{"d_mlp": 256, "vocab_size": 2048, "norm_place": "pre", "norm_eps": 1e-05, "rope_base": 1020.0, "qk_norm": true, "bias": "none", "tie_embeddings": true, "parallel_block": false, "extras": ["some layers without positions", "hashed n-gram embeddings", "capped logits"], "init_std_down": 0.00816, "lr_mult_o": 4.0, "warmup_steps": 0, "doc_mask": true, "dataset": "wikipedia_en"}
Each number is 200 + 40 x the weight over its row's rms, rounded and kept within 0 to 999. Layers, rows and columns count from 0. The size before them is the row's rms in percent of the matrix's.

# layer 12 MLP up, 256x96, rms 0.286, rows 0-33, columns 0-95
106,276,186,163,162,159,224,184,256,248,164,128,188,301,124,213,239,175,207,196,188,189,215,213,203,205,220,256,240,222,182,188,128,220,223,141,137,182,249,251,242,166,273,177,197,243,157,169,213,212,146,206,148,260,167,161,205,223,163,217,205,214,157,162,138,166,231,241,242,189,178,196,216,161,222,220,165,162,160,163,220,189,226,228,165,163,169,224,261,214,253,204,187,179,244,147,64
099,230,250,221,172,220,189,199,166,143,212,211,203,143,214,236,257,205,174,226,169,252,235,255,145,189,177,232,188,212,168,264,200,198,286,138,176,152,219,258,206,267,238,203,142,159,228,184,152,222,188,150,180,178,199,162,224,212,225,249,170,226,180,222,248,208,150,232,210,225,175,137,234,209,195,306,213,279,165,253,152,208,174,247,281,130,139,167,306,215,192,167,200,193,219,255,224
100,185,122,194,121,166,170,105,151,227,215,221,236,239,150,159,200,151,208,205,276,172,217,216,178,218,260,177,215,202,196,242,210,232,212,186,203,228,199,238,154,252,149,155,226,182,165,215,200,235,275,215,192,178,231,164,200,231,190,273,153,146,125,174,243,233,258,261,228,207,210,214,166,133,146,219,113,191,139,180,227,190,251,151,255,182,188,168,187,212,290,201,197,111,174,216,184
100,202,304,218,264,265,216,230,164,189,201,195,150,223,166,150,158,216,185,214,116,202,205,198,192,212,229,249,127,215,177,226,233,203,206,216,216,260,188,217,193,234,173,271,229,216,230,281,224,286,186,204,224,212,233,229,186,236,212,172,169,211,189,150,149,185,220,277,237,217,117,202,189,115,193,271,145,154,181,193,275,229,213,196,199,136,253,219,226,234,271,156,146,163,251,174,163
104,144,199,210,229,188,196,177,157,194,240,200,201,168,222,214,186,210,197,218,138,185,173,243,187,249,247,219,221,259,140,218,165,150,246,214,195,155,189,120,263,140,269,187,151,197,277,189,204,171,200,170,140,243,174,141,158,160,278,197,243,193,105,140,235,116,239,170,176,238,210,156,217,193,255,124,194,200,229,133,198,177,172,166,253,229,209,248,230,176,234,140,169,179,267,247,196
111,212,202,215,270,205,182,192,203,230,194,206,236,130,177,154,231,215,209,215,97,234,156,180,190,228,197,160,113,152,233,232,168,248,148,198,210,205,162,289,178,167,168,176,143,193,214,271,184,216,229,162,185,269,226,205,221,243,156,167,212,195,257,149,206,183,201,255,156,212,170,113,151,160,274,238,223,205,233,154,221,172,245,253,143,205,258,275,239,234,224,167,179,140,212,129,178
093,221,187,179,153,197,290,197,240,206,163,182,157,229,165,214,217,172,208,272,202,218,202,184,187,148,256,179,257,226,185,244,216,141,162,235,274,155,192,267,187,191,134,205,251,251,220,258,238,200,144,101,236,205,209,220,254,214,196,200,202,257,208,155,158,148,248,192,147,189,179,216,244,252,220,240,235,174,206,176,305,221,199,270,214,255,222,235,180,131,155,177,190,154,216,287,199
095,165,244,232,143,113,242,140,200,189,201,159,195,142,252,208,156,214,235,177,249,280,142,216,182,201,156,219,228,113,153,266,218,213,221,148,234,204,176,192,209,202,171,265,216,209,265,197,268,210,158,176,201,300,252,280,183,219,195,185,182,221,284,170,246,189,168,288,223,161,203,171,225,217,203,202,191,255,241,208,197,249,138,197,246,224,163,182,192,257,169,191,231,245,194,151,186
105,214,123,305,230,151,284,196,227,244,181,180,218,191,152,277,243,109,218,182,205,262,241,260,168,171,215,194,234,186,164,144,165,187,225,178,174,184,214,267,230,195,220,240,212,219,154,239,219,197,187,264,163,168,248,220,188,194,144,132,183,210,194,236,209,195,136,160,233,152,169,198,167,229,156,137,187,206,198,200,174,195,163,146,263,170,217,149,188,213,200,214,78,168,185,251,240
092,198,170,239,261,228,202,255,208,165,192,156,166,201,207,178,202,155,208,169,192,232,174,231,207,298,182,185,173,161,272,276,170,210,190,206,234,177,262,237,230,253,265,150,210,145,176,164,139,197,154,183,132,187,138,204,248,161,231,159,240,103,273,255,222,255,245,229,201,209,167,197,282,144,253,232,207,224,220,273,140,178,248,167,200,183,177,228,194,199,216,204,239,145,192,256,179
091,203,164,160,185,207,209,219,275,270,190,173,183,223,174,136,214,179,181,203,154,102,182,197,216,223,179,174,252,182,226,96,207,125,184,221,203,202,208,167,168,125,268,191,200,230,215,197,192,204,142,212,174,218,235,103,259,145,122,184,222,218,155,237,211,166,215,195,186,188,177,211,203,274,209,145,139,197,250,212,212,211,189,134,245,130,152,168,139,193,273,132,223,240,216,250,219
093,248,210,164,180,227,230,129,151,146,170,247,207,202,188,158,240,234,221,93,175,247,193,224,106,221,229,245,249,251,255,165,197,181,200,198,129,228,195,235,200,259,172,207,142,162,205,155,166,212,201,272,221,163,162,183,214,193,237,240,241,200,106,208,207,202,217,98,196,167,222,252,245,205,175,197,227,201,205,222,261,193,201,189,174,125,264,206,226,169,235,142,256,236,137,159,234
099,220,173,244,266,189,230,147,278,96,250,236,196,192,234,240,232,191,206,158,200,173,225,241,147,228,250,202,216,258,225,148,195,208,193,196,249,211,220,174,196,199,202,199,193,226,211,269,218,140,175,249,240,187,181,237,175,155,226,156,227,238,227,185,299,171,267,179,149,187,269,137,163,133,210,127,205,140,243,266,251,151,240,231,179,241,178,127,179,207,237,147,232,162,216,218,192
104,238,146,271,251,197,235,311,194,209,194,169,250,141,213,181,240,147,229,178,169,282,169,188,185,163,205,132,182,254,168,190,221,243,159,176,134,203,203,147,233,213,198,170,206,166,171,218,253,161,236,190,275,255,137,252,146,189,193,216,208,288,170,253,242,194,144,208,167,259,242,147,198,205,227,205,216,179,195,153,127,210,168,219,205,224,155,204,227,256,271,264,205,183,222,169,165
093,210,261,255,187,209,228,200,215,216,179,207,223,150,222,190,223,220,196,124,228,157,262,211,203,132,150,140,179,270,250,229,172,188,201,228,122,134,161,216,228,221,173,195,189,190,232,190,165,201,143,282,237,183,193,178,125,192,199,146,187,142,195,254,179,187,192,206,175,191,193,252,217,211,161,259,180,124,233,203,172,149,145,155,169,313,197,182,251,241,177,302,180,275,199,245,208
099,180,183,262,132,145,202,197,228,198,241,169,267,221,220,176,240,265,256,188,212,252,223,180,149,352,186,203,277,226,161,210,256,203,222,231,207,182,201,226,213,229,179,207,178,196,219,195,230,179,223,184,188,209,121,185,196,192,201,226,308,238,240,143,246,215,223,230,230,124,284,265,205,185,119,142,246,213,167,204,215,188,221,240,249,182,212,146,203,219,180,245,184,222,244,183,202
098,180,227,173,187,183,158,245,207,220,157,217,215,236,110,242,205,206,217,217,258,210,211,144,209,297,238,159,200,242,116,267,137,154,187,194,183,203,155,225,235,218,149,148,242,138,171,254,227,178,204,183,173,188,233,152,204,152,222,130,285,175,211,141,208,150,170,264,154,230,213,218,212,254,220,181,227,72,234,197,172,171,152,195,206,182,227,217,236,229,243,242,146,203,246,211,185
100,141,248,191,249,249,133,202,160,177,219,205,133,270,211,126,163,215,186,165,259,239,237,143,137,218,233,202,226,234,177,208,165,183,223,118,169,253,230,147,255,213,287,239,194,214,179,156,130,228,141,231,171,243,166,251,211,253,136,242,296,224,165,171,266,222,201,216,157,227,179,185,207,211,198,236,233,215,168,181,262,185,196,132,193,206,247,175,197,204,179,149,252,241,200,196,174
101,282,272,261,192,182,247,192,187,209,239,251,151,146,213,225,123,223,231,168,180,221,160,190,159,239,125,253,227,149,173,279,216,211,205,237,223,193,184,306,161,193,232,209,216,181,175,210,177,260,202,215,260,234,190,191,214,169,199,145,201,225,119,240,166,250,107,219,231,214,224,148,188,227,229,165,238,201,212,135,241,191,209,203,155,223,136,175,161,246,206,175,226,97,165,205,185
097,188,147,180,152,214,230,160,157,212,215,98,206,148,205,252,227,263,185,177,127,245,205,223,237,144,224,146,244,148,227,192,181,196,212,125,201,195,106,204,154,138,209,225,230,203,260,157,226,164,218,195,237,217,164,182,226,173,151,213,170,200,170,216,121,308,206,208,171,251,225,185,181,312,211,170,228,140,179,215,196,253,222,171,212,266,217,246,202,203,212,234,223,177,250,243,161
101,172,171,213,225,203,261,216,306,142,164,162,211,192,228,134,200,222,279,134,165,201,196,177,233,206,211,171,171,181,204,201,255,180,169,261,160,162,180,210,254,233,172,131,214,231,223,232,220,218,247,172,248,281,229,208,123,182,164,296,212,190,208,175,173,202,197,186,137,192,219,246,195,260,172,164,226,159,185,120,213,205,200,139,188,186,162,247,181,167,145,160,109,256,253,179,153
105,201,107,160,201,206,211,202,221,148,242,259,205,218,191,196,154,199,159,204,210,192,210,181,187,214,171,188,201,235,213,150,127,174,214,209,183,145,159,154,179,218,227,204,199,174,300,169,187,234,206,147,221,181,232,200,108,161,192,165,195,94,229,239,139,184,122,141,159,135,163,195,230,152,186,194,219,239,169,172,224,136,122,168,155,138,228,124,136,177,212,149,163,176,215,186,126
104,178,243,194,161,156,193,191,186,207,196,200,228,200,201,153,259,235,163,172,191,198,151,274,227,226,221,237,231,178,188,248,217,237,215,230,229,237,245,161,199,138,165,202,170,231,224,282,242,221,204,128,142,220,154,227,290,179,211,259,155,252,190,228,198,187,184,191,150,203,269,150,247,216,229,198,151,250,150,125,285,250,172,231,238,188,124,262,273,233,190,257,219,127,245,226,218
100,188,104,219,250,188,212,193,189,226,203,146,125,223,206,128,260,124,173,204,195,302,245,177,238,214,200,185,293,224,212,190,214,245,249,206,223,187,240,156,147,192,242,168,161,173,169,142,168,199,181,233,170,170,206,200,245,206,235,107,155,204,182,255,215,169,173,155,145,175,86,183,163,161,159,192,195,203,215,198,175,178,124,212,177,137,170,178,205,208,179,241,226,262,215,148,214
092,263,130,142,261,254,254,159,193,197,219,250,190,227,226,214,228,224,251,175,168,175,165,175,213,242,196,148,110,120,201,106,142,169,206,267,173,186,150,214,218,184,279,175,157,284,160,140,175,153,254,208,186,231,170,214,186,192,136,265,163,230,194,226,177,199,214,273,244,206,193,220,182,173,209,227,176,157,237,229,104,204,176,164,183,196,214,178,151,227,201,254,183,221,206,163,181
118,203,186,157,171,173,176,235,278,204,174,190,221,231,130,231,250,234,172,163,224,186,194,161,189,241,222,182,206,239,162,260,129,218,145,190,153,304,221,264,229,171,172,144,269,234,181,263,172,206,157,195,235,189,233,264,172,276,171,195,239,224,257,112,205,198,220,255,145,237,235,163,237,196,175,206,196,214,213,163,190,189,249,141,226,197,184,201,165,241,305,234,230,190,155,215,128
111,218,206,172,268,135,166,212,233,183,204,119,277,174,171,210,196,179,187,160,239,288,216,242,190,177,157,246,203,200,205,188,109,255,208,181,236,148,260,199,168,199,166,211,206,251,161,158,160,282,137,184,206,185,233,167,200,227,255,198,198,190,232,254,217,209,162,155,199,153,177,150,242,239,196,158,264,233,162,166,156,93,252,181,185,251,220,170,165,255,231,180,172,199,207,215,103
103,231,191,195,243,230,221,215,121,197,200,220,204,259,245,188,189,257,221,171,259,150,157,204,203,191,177,226,158,225,309,214,217,179,189,231,243,229,159,198,154,174,201,152,223,167,158,161,206,295,200,156,206,216,197,179,255,241,176,167,304,143,245,179,189,223,239,208,243,180,230,233,212,139,192,248,172,196,269,166,264,209,274,143,184,172,244,210,166,241,292,129,151,203,255,221,195
101,190,146,226,218,131,149,154,144,263,159,135,232,271,205,206,189,226,172,168,221,213,242,197,179,245,179,220,212,158,176,256,238,196,196,206,211,221,268,218,110,151,248,160,222,227,255,186,120,184,322,178,146,183,192,193,178,194,268,183,208,228,176,200,190,240,238,202,216,186,181,220,199,129,125,208,188,176,200,113,154,189,165,122,251,163,151,225,173,203,229,226,233,216,269,201,220
114,164,226,187,159,248,175,191,194,216,160,260,168,97,217,211,197,151,163,103,248,219,215,184,147,220,160,239,167,196,152,218,136,225,134,195,181,171,190,249,176,229,167,252,168,192,261,236,170,203,176,143,222,258,172,192,249,126,168,231,232,138,272,124,137,178,176,153,206,169,167,176,209,223,139,163,226,234,235,143,147,167,167,207,136,178,242,162,186,198,244,201,221,232,181,266,211
098,225,234,210,181,216,188,219,291,256,229,136,295,188,236,163,264,218,177,192,143,241,211,203,228,187,235,202,213,190,205,242,251,162,203,257,230,123,232,220,184,197,187,157,235,208,261,266,217,191,161,187,163,205,207,132,199,204,152,191,249,103,193,195,221,234,261,135,171,212,139,195,237,229,166,159,293,195,196,163,183,144,207,217,245,138,205,100,202,239,201,266,176,177,196,153,214
111,217,210,209,172,190,189,160,218,248,139,139,197,202,174,251,199,157,167,202,237,256,168,257,257,252,179,177,152,186,170,163,224,162,184,146,184,187,207,232,230,242,199,215,175,192,213,206,248,205,96,142,244,125,218,215,226,265,125,131,148,147,226,255,186,202,161,144,228,179,208,188,239,176,169,195,192,275,134,169,177,146,242,141,176,145,211,171,208,251,199,166,293,255,144,169,169
105,187,132,286,184,174,185,130,237,223,242,199,166,207,148,187,226,179,274,231,223,206,116,237,283,257,159,192,256,156,225,151,105,204,193,225,198,229,174,156,205,213,233,149,160,183,155,285,166,151,222,209,212,214,222,170,179,206,194,209,211,197,255,240,148,189,213,175,197,184,232,169,151,195,238,180,271,170,211,125,176,223,175,177,250,238,206,139,182,122,190,302,199,243,194,183,226
099,182,236,211,168,241,166,169,199,225,161,154,137,218,197,253,195,173,210,204,166,143,218,186,125,237,213,176,139,189,191,111,156,221,246,221,163,195,169,214,223,193,252,178,148,221,229,158,102,230,144,254,274,171,164,212,229,115,161,191,188,197,228,143,121,192,185,163,235,178,76,200,242,195,221,226,254,218,202,135,198,212,167,236,182,231,164,118,215,214,221,149,194,234,219,179,152